{"num_key_value_heads": 2, "hidden_act": "gelu", "norm_eps": 1e-05, "positions": "alibi", "attn_scale": 0.125, "init_std_qkv": 0.0421, "optimizer": "soap_variant", "lr_head": 0.0102, "warmup_steps": 200, "schedule": "wsd", "decay_fraction": 1.0, "decay_shape": "linear", "max_seq_len": 2048}
Each number is 500 + 50 x the weight over its row's rms, rounded and kept within 0 to 999. Layers, rows and columns count from 0. Numbers have three digits each. The size before them is the row's rms in percent of the matrix's.

# q: layer 4 attention query, 128x128, rms 0.0501, rows 20-63, columns 0-63
# k: layer 4 attention key, 128x128, rms 0.0423, rows 20-63, columns 0-63
# v: layer 4 attention value, 128x128, rms 0.032, rows 0-2, columns 0-63
# o: layer 4 attention output (transposed), 128x128, rms 0.0523, rows 0-1, columns 0-63
q20 116:556497515426510532537613449512529498480479513429452350434516541492569461478597497549445625456481470477537530511527524517473496416568533449438459530501497586458532514506541521561525579428522444
k20 106:415486517402438474468435559456458498515497526491502442593510469484523383454510514510513491489474537518542416438499435471501493410480530410608558545475544494549562526484618474579492489484545391
q21 114:489472540535551421435575540548603460584412496533423549442563545411437504607472433508529506444540451434486492441560503488432518500567549457477469449447526474566465553518484536530499454528483462
k21 104:433512461528474492466465520545540528507531476440533445390514534463542489543403622532488541444560415506445534546488485532422588487525539471509428492387483446464530531486533500408436400484469383
q22 115:576565507457542587503441530437522480500476479509522561522387504533475486480520537493531423621427554542506526500503560504502529426471478613506516523560472468506558337377477520522560491499540527
k22 103:478606470472494485475479516404494420435548529514505605466447540502532563524538503562598407494539493510434507531488421551574432486466494425528543411410538494522443479451489454478510556402470589
q23 101:485534438514568438529487528476544580511449478475441560554443562415487574525505498427523470543558439518468521575494473427442368548481488444523524500477517526463480462480488516579518495484541534
k23 101:552571505482557465444494513569536493550520543545613476497540447602544458550432532610410437536604609557461532487487481479492551492494550558432471442537502591419504460493499429469514457485435530
q24 127:365548544416526548542457473531456545471605467501475484521536476496528579431562512434544537505505530485453479490553476409603504577482514550551492506526516605510508442462405450522456543442471504
k24 114:460604536551491521494545463490468575514569563522493498534571431519494535473539567517520500500557528456479554465509564474576434437496447566555409514470458567520466471539397457529481555486445475
q25 115:418470466396558540531563518466531475516554492429452479460466462517401460523528594502547520597508497539450422437500563471473531434488437560516419539544490531524531461547551505524519516412457518
k25 103:518550498386459537558442484437390442527506512457484478499478442593508564569509530603509497464450444584433572435505527569517506490473512567543545506490554530477444433495541564515501452438478452
q26 124:557535482516458551489522487561431500461574521568538477423518449553593432530462497464589521489441530468418472513568471585485572547485507437517474429471504361553405537486530589489420439516499424
k26 115:525496498484465599465567470584444467600498521523441447587487542564513488532439506521566551451543460503491533486504402510489509549496388520509512443415423401566530544412471498474459474527400545
q27 141:532562505531581405562475468536551530512565467441539529598476453482501464504499509481481489526420467474517645529489527448509426470438524484472580584550580471520558541428510485475493449583447482
k27 116:547488544542665462448503499576483488502585480516597545557420576468534434514408457511478468460443447575560584500492484492543481480493515556482521545448402505449500522452582465476469488548523559
q28 116:569506522524506466437415540521590422454499512434461612535418571479439532576564533497474470504484489504496518531543532493562463455488448538470549424481467485486508531524520441465452497516577513
k28 101:495539570554561459569465603401564484504536441407521603433428528520456429511416509476490455460518472592518603559525534458438493443562517535471532452611536477398537526456520497459450484497544432
q29 141:508447413419473518576439491435527460541476561447466472490477541500508442490521526580483512490489490522398581497511482588471544494503461434538525421590586479427456455490530481444479450491530474
k29 118:534445392439526436578460562472559357473502456443467469557550533547550504474459541528421551532498507555448505471521508567469507501486396501481456415500536540423524466492578561525521522448511531
q30 121:514536467538540601523457555465519510436485429518516486491459536607410491584474454417517379475496511575538472529457510522491543600488519532387514486405491523552530464492557491438527437573545492
k30 111:495430532481476566440442532408476360513540440513538511585496461469324495504548450498552411524595423529424507560474517540426497544473467550474540392474496468500459491586456518478494514510518534
q31 144:537484435607472462444554546655541500471479475577461417497461469575504464568513555487427474492540523535532477433504446527508427482452478554526528522594534459509435435491584635533501519496506462
k31 116:449567451533442398440494425493457441534470515544461502494486429575454518510483497573545455515525490544585572494503417551478471513550477496535560591497540468495438534525460532521484515424443458
q32 116:475563466499624526446555482504555466550544497451438576489648558450487427565431554487545497529475471536483551469545554517535462515516525491515445449438513430516458479444516463449471391521470551
k32 107:473550497589491507523491556537497455618472503472600469456556561488554501490541519527558545533442488562461578392464542529497493493518522562468558449481540475521412538518482485413465427549373501
q33 124:524548520600434451519438462445470527488543517532543473486536473441508516532456514450510499510463447499561643461399562387508558451485427462514480532556497556557505492529513410528472608495504566
k33 108:465495647522521466511454464410533436468515590577515540435471485453465615494508461503450469524459458493552552427390437464468520477477544492470385558517455458494500514457454515482519576453526458
q34 132:533578527501597591509490463461508599494545444497455544495420514518436553487675599485462423552503499520453563565549543524552427426550545613493516509555511469527467407520389462509538581485424466
k34 113:490613426498511611461573480521605580448543495477554497571355456552419579533560483487543422528476546531491449460536487548596485498416452464532496475457536529484490516431479531545497499450400591
q35 127:482424417545592482459485470524540458428440472515459384533548475549478472451523529573420491476488496473484555549543404610527468455486459493461548508551539472535438615527557497453565454585507502
k35 110:495465529580471465510510491534453460477516492442434436441515540547411470464498452461438457488536432464520498409547486622499419559539484449477531544493605541525542535535527572421525494593519505
q36 104:422553487509574520389461563416528508511486496585446480616448559414481439500504546506492485549428528514492512462480479503536548550545440515568535465401489619434434499537473541554493453491533529
k36 101:492450463533504546543455448436495425530513476504481586406461437459573572462500546527545434529543474421365556545463488489486505478479509513453539486535556517498456462461600367394518542518501552
q37 128:461562473427519604449458486465444510513383546538458488499472443541398525513514454503517416504520452590531393481431512617492451542529521572422425478524487562524526492580643485590529520594540555
k37 113:481513485539435521489513482452479464502459483583493521438517455573454500448500484390497398436486504565539458455476521496534497493515557550445457394408486537499550521610653507419541530394575503
q38 117:496510440477548569555550485573572543469542525425588587527457538544538432557471475557492462438385444470478490504522590571418447597434576610471512466486478464542518496479578484518440525499458563
k38 112:477477505365549540432517499547479540452511423494483527488424452458525443589528490557476490554472507434463501483563501449423443545566566564524563496400504486467549458547480458483573409456488486
q39 110:553516462435555494550442596533520426331509467426546425461470486572413426532526419573434436471474493516470596538525530521456451492437460475470453497548487522475559496538518411444583464521539579
k39 104:495496521442475615478514579507475464508481408525548501471519513439456391474488545540529432467510518551536533472391493565590555532387537545400613485508577433519499522572531529502457519545474453
q40 113:509481488377442535421510564483442492441461522460419438389469537482423512535517452460492483474577507506490462459526440577474541402495532461446395532464547497426482488574526466481508576473511485
k40 115:543532557497400524510478529426508384413382461537474470515577495491527377532558534579485523434529522579578496570480471467483525539515589441554516435456498560502572498569575484509533509553502440
q41 111:515496500492526496451499501504617424450451502499611552520468469591458589440524524530506423462583501474572500487461495540557554459460526443512559525559444492541553545546544434427452556575517467
k41 106:591545544405517433543520487477447534461451551495435636551436556523375593530524550441479575459490468497566507539535456613530491446421542512348535459480495422519608567477397591474458491571478518
q42 138:542526530468573485474457496497524485534529487418529549576593427555557412500573544446512454431540573618488529506505504424573461468551533506433489452446518495400467451486444349505497452463539514
k42 118:457508592518463467468545558434496508478440487482485519598595468521541456495471482420576529459393507561455577442531465491571388429535466529498502547566622425412542455473440488489404532494505561
q43 126:493544525451539586560646476573466450555432486448480528530575472558451494518532563450524544490490544469473396509511458516524490475505579493500513530575452526542545484552521495443487533472479448
k43 104:489489471424489518410510494544478518473484507381583499436515499548504500411520519479530530472561577598538486497611632494533492504508570460459504527437443384409479536513507555428481482531513535
q44 111:477544400382445626527566535468519426455476472447504400488507501542438412538553453530472489451494561547398472597478475597480444573539461549542510519452605447456513416556502449465545591517438452
k44 105:526465465453482583536527540557512522408506403518407479541568453480519399473528483549492479409533460506451450472440525588530536497509541519509413505514494543470478491535507524573568542489506475
q45 127:522581421525538523458585564536521422445512512441542515470514483440500534547481513639527428566517435522489495565430539486500517468485601574509500554484580433481476401459471544579547423461446530
k45 119:632511486535555467515537517511495512481454432560520478437495503456481546521549540481557430469509546563506473401512498503485511516522560480538515577464517497468506449444507400611564548556438540
q46 126:458474459457452458610567488544566436518455506372444570413583470480521468553475520517600575474438538538441367493516584514437549543565533586537513510525467460481564554538532510491508436518446563
k46 113:509484476517573532568569551540458392518563473395439498475559533499490481531429524561525566425490572430539433510500551430524501471540563516504472503470524468420523535570500516521497548591482453
q47 125:485529608483522453480497518530556454486472439423409542486596472458403462508495590494454510463510484512466559431489472527588546405406519455479576515515514462452453470536440395424511435483504515
k47 110:480474535536536413496525530493539420505504405441545554491607488422491573518593494530470479417538507547495512461549443434546541456476538467484493505497497505472511511576434491523466468514501539
q48 120:563493420393434509478394511532572502507471453528517476526411530521556497418517562603488447557498529484443595461582520596481462525534445568508512464546473557481494495475498494503513431459450466
k48 115:434504543543474512580523530568499488396518544516479525495414541503592376435574539544505427489457490457489533534592455506514356500511434554473565500506632513574450423485506487527535483483457443
q49 092:559515529540451498467514497608516469586516443575450525462580495408473466538429517475523495549499470570473544484514513581454589511411493406481583526434479509584443562428521563496434431529538498
k49 092:417481440608598466567515535457452464525404518410616458536478538552527514470541440475453509501476444426522555432511462452541596432510541419494468420433473332448458504537554486487489462535503553
q50 118:566530466538468513435470540550503476456425495538477461503427547499503553491490514569633488500476481491491567486513379535568498430512458494557564482557528420461378486435480554577513565402466415
k50 103:489568461528454432469525502501495470453524568547433372454518540486458522469492512527426519539451501542619542551517432546544471439570469442507401481451454489512500392413500492524431514541402449
q51 147:568435479478473616546557500462436502503524513456521451496551613485623427397535411463474593586431558495479474564570513522475509421532482423532499511535445425540482591424455491514511496569454525
k51 115:509468514523485553542500509507403554515442433443481419555570500482581462441498415547518604515488590421536435569584543557543466451505549466509534499521466433453466533519472511459536481530497562
q52 101:505490540479535475614481444484515486481541557479448523517359533409528499460451468594433539484484486451427515491480510434534491425535454427581507613545493590500495529435501594482504497498471451
k52 100:479495474467441428489412436459504495592546448518514457462505553478465571518527547450507548453478484501560421516476495453416551503387484571576590578535411553513559521482576524550520587456481557
q53 114:572516556514474571467473436553550545483479464516542461511424606421483553431578465570438465456522473488511464554578504498544460448497531465541572541496486425492550605455387478558547571533412510
k53 105:614533537455539541546452470514580524442487392496531569429425491466539467446523505497514508480451478447539578543482525520586530480556493437451463435553495521531532530528474544467519462486457502
q54 101:510419425531454354502479454541523522502511445463490486536540524519543484383484465575442509560530485463550469508497422505509474403536442473507609549557496466558383552379486529479471475523498527
k54 100:554393590668579437411483434534452438552479462504445513485497501498581484457455523561512523492509481492511538486529429546539481455514465594509535557584519562467565501444495599501454498569527488
q55 119:488345519511464464460467531398419505531549408430540427587496562525605457475492470426512499586446497551426553511469528452430502548429505461523490549490559450391410437509539495500467482476549618
k55 113:541473473569495552572419547482455477493536482553521536558571522459550366510455396480406534534524573449500576434544521450458421522510444514501489508433481490456545512536456419484555470488520453
q56 150:518573554445547502589493442544440454521510534489524562546427486547406553508571506392553433554454484514515448428533448470554552418383403504495531536471446546593531431473522532428516446466429450
k56 119:501523579518568469533488487542443497493529414513635489510447449557489486516546558443480529544456432561518456506433567550573492521451440539504500454511443454545498520443496544445473492494533485
q57 119:522484554405418523432501533564541469509509481521535592476441394538544471457547485592530473422533525544486505518583400544542503482425485451545500489542548511424450463496439520491490488482529496
k57 107:609511511451424546579521601532508534504530456494504527426508494587416521540550465582504504505534501522477437522519490616544469493458481494423505458446503478589553487449435534571442448447511506
q58 124:586490485503461493454552406458468466522538445610534569539419453535488485523542506416509484460601550495444483545460455590549525479524497568509558604456530467521537558529489527581449551518391479
k58 113:594535501584511568484470501570383457479475465540377498462483393589513513521478502349488441489587560511507403461539479447424506478503502488494488565533515489536496538507523591452448488513493562
q59 124:567500519525454565451430473459472496340469480471482476508460419468381509462570503444557440442521556494542515567526450451536483442539509573449446516544563443565523550508434452605446510495495556
k59 110:573511544488501518475488415418488484482525487574455493481570535609485475465544495450444457404543536490496483463448485502516485503494556561591496550547504418450520479563432508470605596571472477
q60 108:528486509542516526408518504465506562547576442486512571461560529472486476521589544370512569563531464462369524521527527455527568460474445460574474558544490531400460500442399426533540503466439597
k60 098:477501551561548480571513429449473503507481491528390500532402555425585533519440529464492585571574609532481439462471587410586588434473500483472470418450585520484435404507413490566459438513468526
q61 118:507442466452479455532487433508561553538519466542523505471531465429541563426409404629439563404442480514563592574477523453548449518421545536502497501538463482532594570493549494506524556544540551
k61 105:491569461504472506499491496603555519487523549427560606464512441512458447483548492459437481522435545452516492539391456462571529486524440514548581550575444478437449504470485591439504522555545429
q62 106:441440553435440512475471513467499593436508529532524462481556485435536521520490557547427558340488488463508458475443502431441531564556535499475475587521471547520570561492477532495538555491452506
k62 103:479426516417470422514587386452554532565497482506510412544478468521466538455530427528529549521507547496401530521474487451530498538567521492503538493500424549536530469485556507534405550461530368
q63 138:483432499550559478517458495522444481557570413447486523555537522599501479431552572451441465543601498500408490473542538510391482523481486549484467553499574499534511542544410449498474375560424519
k63 116:527401480539614548554538459441574490494449440490517509444501567472515523484460535490540428591564482479439510464609520555550511529429488510449636549484497526452508529539466545430471469539411585
v0 100:566532481374566425531379517542518484507556561461387469495525503541465543590574522433541523537477480554530506466491600441477443563525466450456470544474520495581397471536489574450516432538523570
o0 106:452544464441533528552581550462540532497500498510593515497512512446466602454485544483498562549554567467495416533465452514511498544421514485506550522517504434502529505556449465443492498528402499
v1 107:567544546506549450499538450487480531520497533388444444544510506489490484502621478561553568418500561468461560528471418496438563484517532462494548448562473438487462456512580470487408490459530504
o1 131:554558507498546471437455564412528491464519533570476659477344482434394443600493523541481385512475509479525491545448504503499497485485519547482563496505566500478512515577444521538589508493582539
v2 109:406580532414536507372539577476599562539620529511530438468493465486409431494484430444494524605470491550518513502553559560466516563509489490559517520526470447489500439496458636438567474488483526